Part of a small language model's weights.
Size: 13 layers, 4 heads of 64 (2 for keys and values), MLP 896 GELU, vocabulary 8192.
Architecture: learned positions, no biases in attention or MLP.
Training: a variant of Muon for these matrices, 364M tokens, 5558 steps.
Each number is 500 + 25 x the weight over its row's rms, rounded and kept within 0 to 999. Layers, rows and columns count from 0. Numbers have three digits each. The size before them is the row's rms in percent of the matrix's.

# layer 9 attention output, 224x256, rms 0.102, rows 109-208, columns 64-127
105:514524486506511503478510481488486495514497475536509507461475493489504524495516509511510508504485514544519463479505518522523531511500494491494533508487493513496522513484474477476518506500510491
097:483494488492483506491462495527461500536507523474468516512518489483473500507523529496506466527456444505474530485506521509476485492548498505502481505526532488513507502461534471563518553571476508
103:503490481517496509539524528510535508503498509479533508526504497496483520485458502510506511509473481518471528483512547481536513494511515490519483505462527519515522469494506516514453497467537495
096:521502511493469532498514575485492531500498521554477505499507502478506478524490469499467541532490496486503498521562523510540510518473489493468520508484498472505540521500502502476526506486537540
095:541516468497537557479518512483498484541489498521507508490472502498460468499505491495463486522502462520514519509515509530513503507493504536496486486449513508528512468487506479512537503530482497
108:532505475463499522506521442477502492500504536495522510486481511502531547488474508479486521485486514521480512511500516515502546471453506490490520451510507519523548460508495526517523475508502510
096:482513490545513504478535498484522475507490492491501529484532499510506512474529491511505490455490500485524533525503501537540540489497495519476502496525481529538510480518483489509518512520522513
096:510503505512490503523529463494500528492542508492500460498493524493494486499483507507475515502503500483509491500493506508513490485477537508470523495485510503501523461523510489539467444489485449
102:544486484475490523516525529494522513493511518521487502488494489500523531492550508524509480530496516458465463539498475500516498485494544486492527541496535522507474480447492499489489491500502472
095:483489529494488525480479474514524465510474494491491476512503495516512480526536488499510498474517494464515486517479474483511522512538470496522474519526479529513508498494522490471447515491464518
105:510520470485505507488499493468515508483502525514490522509448456507499506500507466526528528479477489531468513516505475499473491504485517491509473488480470509479499509489503498504515488502465553
100:490494515471513498475475465514467501544516515485517487496507480505475491551517496547489523511499496507536484503503469516500494531540509536439496482492474507503512446537514500539499514485483514
106:450504493491487525492495535489495491517487496499495543486465494490505498478493491472487554479503490513476493497477537512482529504504502531510499486487493516494497517486480480507514527518513486
107:521512524502459526490474515502511493508451527486507514511489497524551563494496537526535513503518482501497501494491509481473485471506467489522475499565546497495498521471466502496495517502511499
100:476470515522527472547524479459475530494497516464499500533523531492517536530431489499481460495475494529558494527457537517516497453497496527504494497506530488501491507493490493447521521531483485
106:545502529503511520505533557512505478493534548496465499482513519510535490494508510522472497551494492482508538489522515458485505501527480464479517443515534482518502491513519489508504506517509491
097:509507529471514465485514449521495497487490515498480513508517495485529505515527493464492506472458501501475508505506565528514505471527519489506484504487535494508493509512536490472517541482531466
100:472509493544466519492441508504447507501495494471496510482524519489532532474537472507494488507488543526489513497471512491508511525477533465514485470496488535466500495525527521494441496484490503
100:497498521481485487511451501501442496515451502525511479503536512507509445523525488567495502511482502497521526512506506520521493477466491513474493470483490496485487477541526476484508527537491480
102:505485527480484509522497449496518506507484483530466493527501516498506493531525490508475486501506503476478493526486483498504525498476508463479478451516490540511487473544516465499516475500481485
100:505505495504518538513522470512457529505483494518491521507522472486486477537491469482497497514459493499522521499495473544483532489512523490474477501491525491491532468515525508505540460468463531
087:495475495474475521488501479484511472493471467502511503491536486500490484515494469507499515466473483510489497490492474475495516489494512521513522460511482509530465494528525492465457504497451472
102:495509489508494493482504524502500463460495479489486476506502503494493496541480499478475500515532523478502505510500510499497475569512509487484491487498493480508451494464475486501528494452483523
105:508479550528507497428511466480511483510482507528490525493492505522482514511528479484510489477501502454463468478500497509458486540500468493485528474480488461510516536488496532547499486519483534
104:515491516492528493478467561536480495499467509493496500519506524529459522536503522495494494475521563555448520513521489529506461488515469516503515498500507492484457476516523517511494504498497512
101:471435524482515484503474475500507500542491508519470520515497465515540554494483500500503501518484526511498494507541533447513494500528495501506490485474522516502493498487498499489546494510511503
096:483475481510509489497523509519463498472526482485482512533483506449509511548490506472526509465517530507479514497508493512468526484444490499545485479507473525491507478456467514502463483502510542
096:494518464535539516502523533497500469531486480476481542481518495479504516483476530537483525501492519511495544524502495512493505492502535527490488500488513480464518493509482534476457507502484464
094:494483534519507463486475523507496536526501537491533494481430509539460466468462480497488492503499490518484519495467540490490501486491485547506445522484512537518515516483471448503462455470523502
096:518508472491533479499517495467527511471530513457493496500506474504509505485508487478496490515511474496485522509500526535529504534523530497537542522506539530515485493498483545479506482502493510
094:485532472475488473518487508504455498470489507519470478492476474524456511463468474460455504546520529513472517463502506485530502478461492526505488465540459517509487514485496520480529474487485509
099:527516501460485477499451540481505513482476469505509493487493461487476522468540497509526515514475460495513520510491515488477481457493473542469501502508493496499509503514550494501479520503501496
091:493482526474501517501493489496500501496512497525529458528484503512472515517517522470497515490505558496501481487460434505512480448501479499483485513496490489486481509504520538490444537524495481
086:513486531511505503503518525512467473524531478502519523478435502502498485519497472499517521522500509536478489499497528496527511541508480512497497481454498480497476528487492533533498516460492507
103:467517499496487488509508520499450490502509526517531509497476480502503565523498484500524515481536489499528465527452531513494500478533484490510559497513473510485513486499517494511496509499469477
103:493542529522493514487520499521495525478485479466501520520511523514524494500497515515514524540527482467496522463536456499497486480504507514491527512519538492476496504528543487515505511498517444
094:473491499499505497514526527508505479495549502517454486493516503504500484493486547496484484510530505508492552523479511502473486498522487500525481462508485557458545493471497484503521497502484492
092:482518520465500515501483472539515496523488531522462506503531471516507509545502515488498497495508491534493470504538486494496535492486520524523495528507511492506482532521499503513513536490549503
104:494490555495485489516515461510519531506500561496498483503499496485530501524507509493461507518491474519509507545524478517525497458469468496525469558521484487482488504491510493523483499524513509
102:526494513517482475488521522509539527524475482490486504520507517483486471494543491480454498468476524493495491530531518514492506489511560490509481530489494525491480482521497481521492489528451487
108:480485515481508482511519525485557492475449508530436512509506458492541501558500516488516525458482500481498472490504494496489530530511474495506513488505448492537521455505479516474478525494548501
099:537476511484538479522490495524509487499529464544467520514455518479515516511510514526485524461491538492498479530490505464488498491478535494474519507518518506503476485448480516497511503510502467
098:474483488507473484472532514498524506478513501496528523493481512523532540467472507511528514513511506532495481506502500492543503517473525474498493508504516525506519475531520491525487512493461464
102:480501533513472501519479492496511479496483489512513489503515476473518471528497494507496499491523490496507510518486501504465435498526544515524505511482505483506483525505470503532503493519523491
096:510507512516496455502509504509507511495500485513486535538529508518511477511497489495489537475481461497535508515520497488529506520459478503469501477499498506468458483519502513523526506509494519
105:502505490516450456511499512475464504517484497491496507511517522459550485472497493522508469505538549457521507515495463495474523465492486493563496463493537486497484556477489469548468523497489527
097:521550507524487488455481466495510525506498493527519500471498500497529522509489509529524481534522500456512510475459501522482511488492478515480474479514473517536523484501523463492513502500498484
101:472512486533558543490485480467472469509518490490530453522481505524517503503523500492518547494462491496490540517498506495487519494510517498518501521528515508516526502466511492486496517497509489
099:518492472471559524483494476523531475493520514513523491513469488532544522503511505495503483455482482532522500462509508467516487510495450521520479458489479555504450490526533521490472480483527473
093:508497505529527468508519498509507480529470524493504505495538521530523466506505488493518497524480495474492516510465505508515483510489497503482524488499534463523475473527517482484492469481526486
101:481513509509498485466531478492544468505498484518512499508463543523511494536468496471501497468518500504529530488493497521489474483500505488492483509475483523521475545497499503485516520460498454
099:472495494475520473510456451472523501513487495505537502492511484523499500518510478520504473485538477476518492487511514482477509493488514490499502500517527452463482502524471526473475508552523507
101:470518468530516476495477499480521506529501519515505487517471461495480463529493476501524499488507506537495536528486529475486446517496499483498518501489450504519473528503517497507499464488499521
105:471489533472508514470531542554495487483522477508473486492460509502481490532467491512499447539510497490526530490508515538519468488488498484491467497489455479478466460530499483482523515454511476
099:497502438498482472472501518486502499474531511460544490453497516472489501502496511484496479512487513512493500510494502509481509471484516495558453495479503510483499473490493483508498484492544518
093:480494472511484486485504487486512474485462535485488511492501523537494504488496519496501493516521511513480514480512501509501485499517504479523485513554511506511495512515461505514507485474433526
105:500502490525507506504515520490495528518475442502482470510536482527490506500526514486488513479467486488500498482486479480506505498493445540513513520475483496519445491478477523480489497520487505
097:524507459495489534562515488506489479504489533476508551505545477495479527495484503509493500536528520517495513480493483512515489515481483545522544530532486515487497503502466499502506487505495514
096:495509497533537519494491443487487465517491484520505509486524528522514484483468507531495501482527540485486482505509489534548493518492483518517487490479481485477512501459498507488513537454464479
110:471507522480502480524512533500503528511504522501492520511497464491469501471502521513498496482479464486530473463464448491516475505508500469503494501514495504505534458464461517534486480504482492
104:528527505515511517511492496503477466463531505511496503514488456507493494529486538458465484495473521527479539461465509481526487522498467498501478522500478477506492487501518557493505481471471489
099:489486466519514488469467504449504500508501483460537493504516442520514494473512459554495470480503501470487500461465530495513555531529483529527484506513500504489515524507465515468495481497530549
098:499527496475532480498499502521534480500513476532494496482508467528516509515492497463522484528479524496489550470513491516491491517495518507504504521469503470492496469448517518520503515528494480
105:499512466495477472489514468529528548526538491491485496487516496499471498485485502509510496509467509518495524449499464539491530552485482512520520459485461514473487524463512500521505445508495550
101:487460517517497513519485514451520489484544533530482481469501486496518491500497532517515448515504513494520493476540513472473512489463483510461496529506492511468479531510544506538538496512504507
100:516463532495476535503521506469527508481451506522500488493508496507513485470529530508489483540487542501519511484526490522499512493506471469486526497522455507476496479494507449481495509526490490
106:522486497477501492518495500529502452508503484487496498462520480451471446508510523489470476531507483524482486477520522467514478517509526548528520504483524537539496527470492521531485482476482497
101:458496478510505478477506502502491514479498491532501514518476529502482487486479479489463526459460543548517512518535455457522499531479473506480491485487483498517522430476520493509501527526485488
096:499496491504515518469540466465466510498470499487504520475526494471484502478471504509481509534468495478484504490523521448507474488510499484489513512512521512518518459523508490464472478485464455
101:495499517503505489485497506519497502492494463531453483492508467474514510491514471499509523484477497465499526517529557542488479569508490482509501541519490538508521531505496464556475462510511509
105:480491523534466501494502501491508524493497516469486478495515498468515523514549508506525504499490521506503498507466460471530492490519515494519486516478463501514486527471525530520507528539522524
094:468479540487525552497515501494504524471562503518492473489485480506519492520520521521520474450481499510489492509487494477499459505518476520526524520487488499493517514566513474451493522488501509
091:496536517500479450499511517468512511509516522476536516525469484536468510507509508527480491480501522500477437526456531483512466543484499475499529535493486541475502497476474480500503494535516545
091:518513500465512499486508518532516479508530481506510488482511475514492491457495518557477489470517514529478512499493514503477495506499481486524519513505510479556530531513513468499513513466501478
101:490532496513458503494511541462507508504517494543499533492518452502484505458539497528520499487505487492485492493499464437505522484502531514514494497502533492469510502489472512517489493541486489
097:515513450505473516495500516509447523480512472486526488489485484513488556532478506526518540540526502473496522519522485514545468509493495557523477481521514500516505543498542525451491482520564531
101:504527492463481508502463536492505504517470524495474451504483492488468481457528533487506533501471555501537529493495463502476474502505495492551493480514485547479508491479517503527491474483499543
097:505529465518514465490486534510485498474486491521520503490514537499504490506482464548506499499502484550498492523467486499534504493482463512494514476481486469527487487493498509483517485473508509
103:462541487459500521497436474507495446483499512472518514546497486489480509522495494504486514503516491516520478497507500483504496504522496489476508510501496524507507497489498536530479483507468489
100:506467499473492525476512526486485487493475523471492507522524533487486473483505516472497504460512515500499492467548523495496499486534529518498512469482513496455480500449519480526466500521519514
095:451479480480522503506485516512505517461534532525545507501514456466547470470513485459479479537521488524482495505485509487490515514501465456499476506491477475545502539465478505520496511515514488
094:522546516495514524494491481510489518485471534435508453481531496499487481505460513523501504485505508546505474507507510502515492493513478502480495513506511490528512490498480484527496472518499481
101:514505542513465466484473473485479491512514486535474510498505464518520465477492491514522481462502507494476473532462505515535506488459480502468532489494485549491521502501493490501443510519521480
093:520498506493516529494519516519522501521529524519544483507510494483533525462451515497519520488472495508516489523524501484508506505493536506552521506496521524495499478523465480495499496535509520
098:502486500519505461470515507490515523500474473510491514545500551519539502509490473499490532535460538517510512439532488472496471534486524510466473530483474496493505487462463489501472524504510472
096:489477499525484526529484499487512505539496483483529510511521495512509474473525473472509511545500510482544517529475474535513466502499454505514490483503530503508501512530500481498512473443523488
105:456449476478511498441478453483486528458491541511476472523536520492523481519484498480467498510516516483498477546483542475512510505535508481498515484508503482503462552505520507481490504486506462
094:492499474484469507505489485521500488494474475442553528526503529531489507505453496476510494480519480527495470493517447476491499535481527514493514488536494485507498529488518508502492512481525520
104:519493522480435522519503540505522481503515498482482518491535492537471499484507510465508503495466547513521452522504541537521520502507504484496489498502491505487503493485491546482501467530481532
107:465475463522527508509454514524463522533479511472516489529502504459518523505492495465477499484512502467521486529528517485481524491544493524516462494510520496517515492479515508498501509508512478
093:525478486507524451482521544500518519483515509490526500535497514517471476500497479521488481487495491472530487497485498495498504503512500486478523466485523481466512520486496504527527475523504518
097:557526502479486474506518512508513458526497499535535523520549544526482484525502524467485522477527503509498536510529478494471502497505475494463505477495533511501500540468463512518516510523515509
090:466480512482500473511543462503502495502477461502503503527491518483456535511523543501499483520515531499503511521510463526471474489515500501500532512493536488491478485490520521510527450488525491
098:540506461519489490507502496489477533468490470442493513486485484495534504515470487497491513483548514507514509491503512502502528496493511520473502473499526506511443523480516539498488487530549513
101:514489485500500488503487538482518504495474518547512498489490513485488477501464516500514491559514502512549502454505491571495474523491462455487481519495543485488511534511502500512534517499490525
099:470525469491459505500510476495439471519516458523511501493512519463486508515501479514496492521503526486496458532511471526483471466552507528533460519513502486505502525538504457466488503496499528
101:524516474522512504521509498509524479518514490490522496465514477521508465527503494512450475450520495490512455472480508500518472490509548494538515506462500513506530500510532466534539538472486496
101:476524504507530493509462508485468486507513546489497507492489477511507530498465516460506490506468491490516484517512504513467493509480508493507491503499498501493559485483514484476477511503517498
106:524514470536538508537506503529485458520452486492499499476509518537501480473482488505537489494518464534521514519477488497473517491502508529483504473494528496494493479491544499486506475493516524
097:466476507531490512477500558522511489497455501537522473468475452519487473492565471504507547546488487578515514464493512520516465517495533518507473530508476477481527502529521522515508491513484497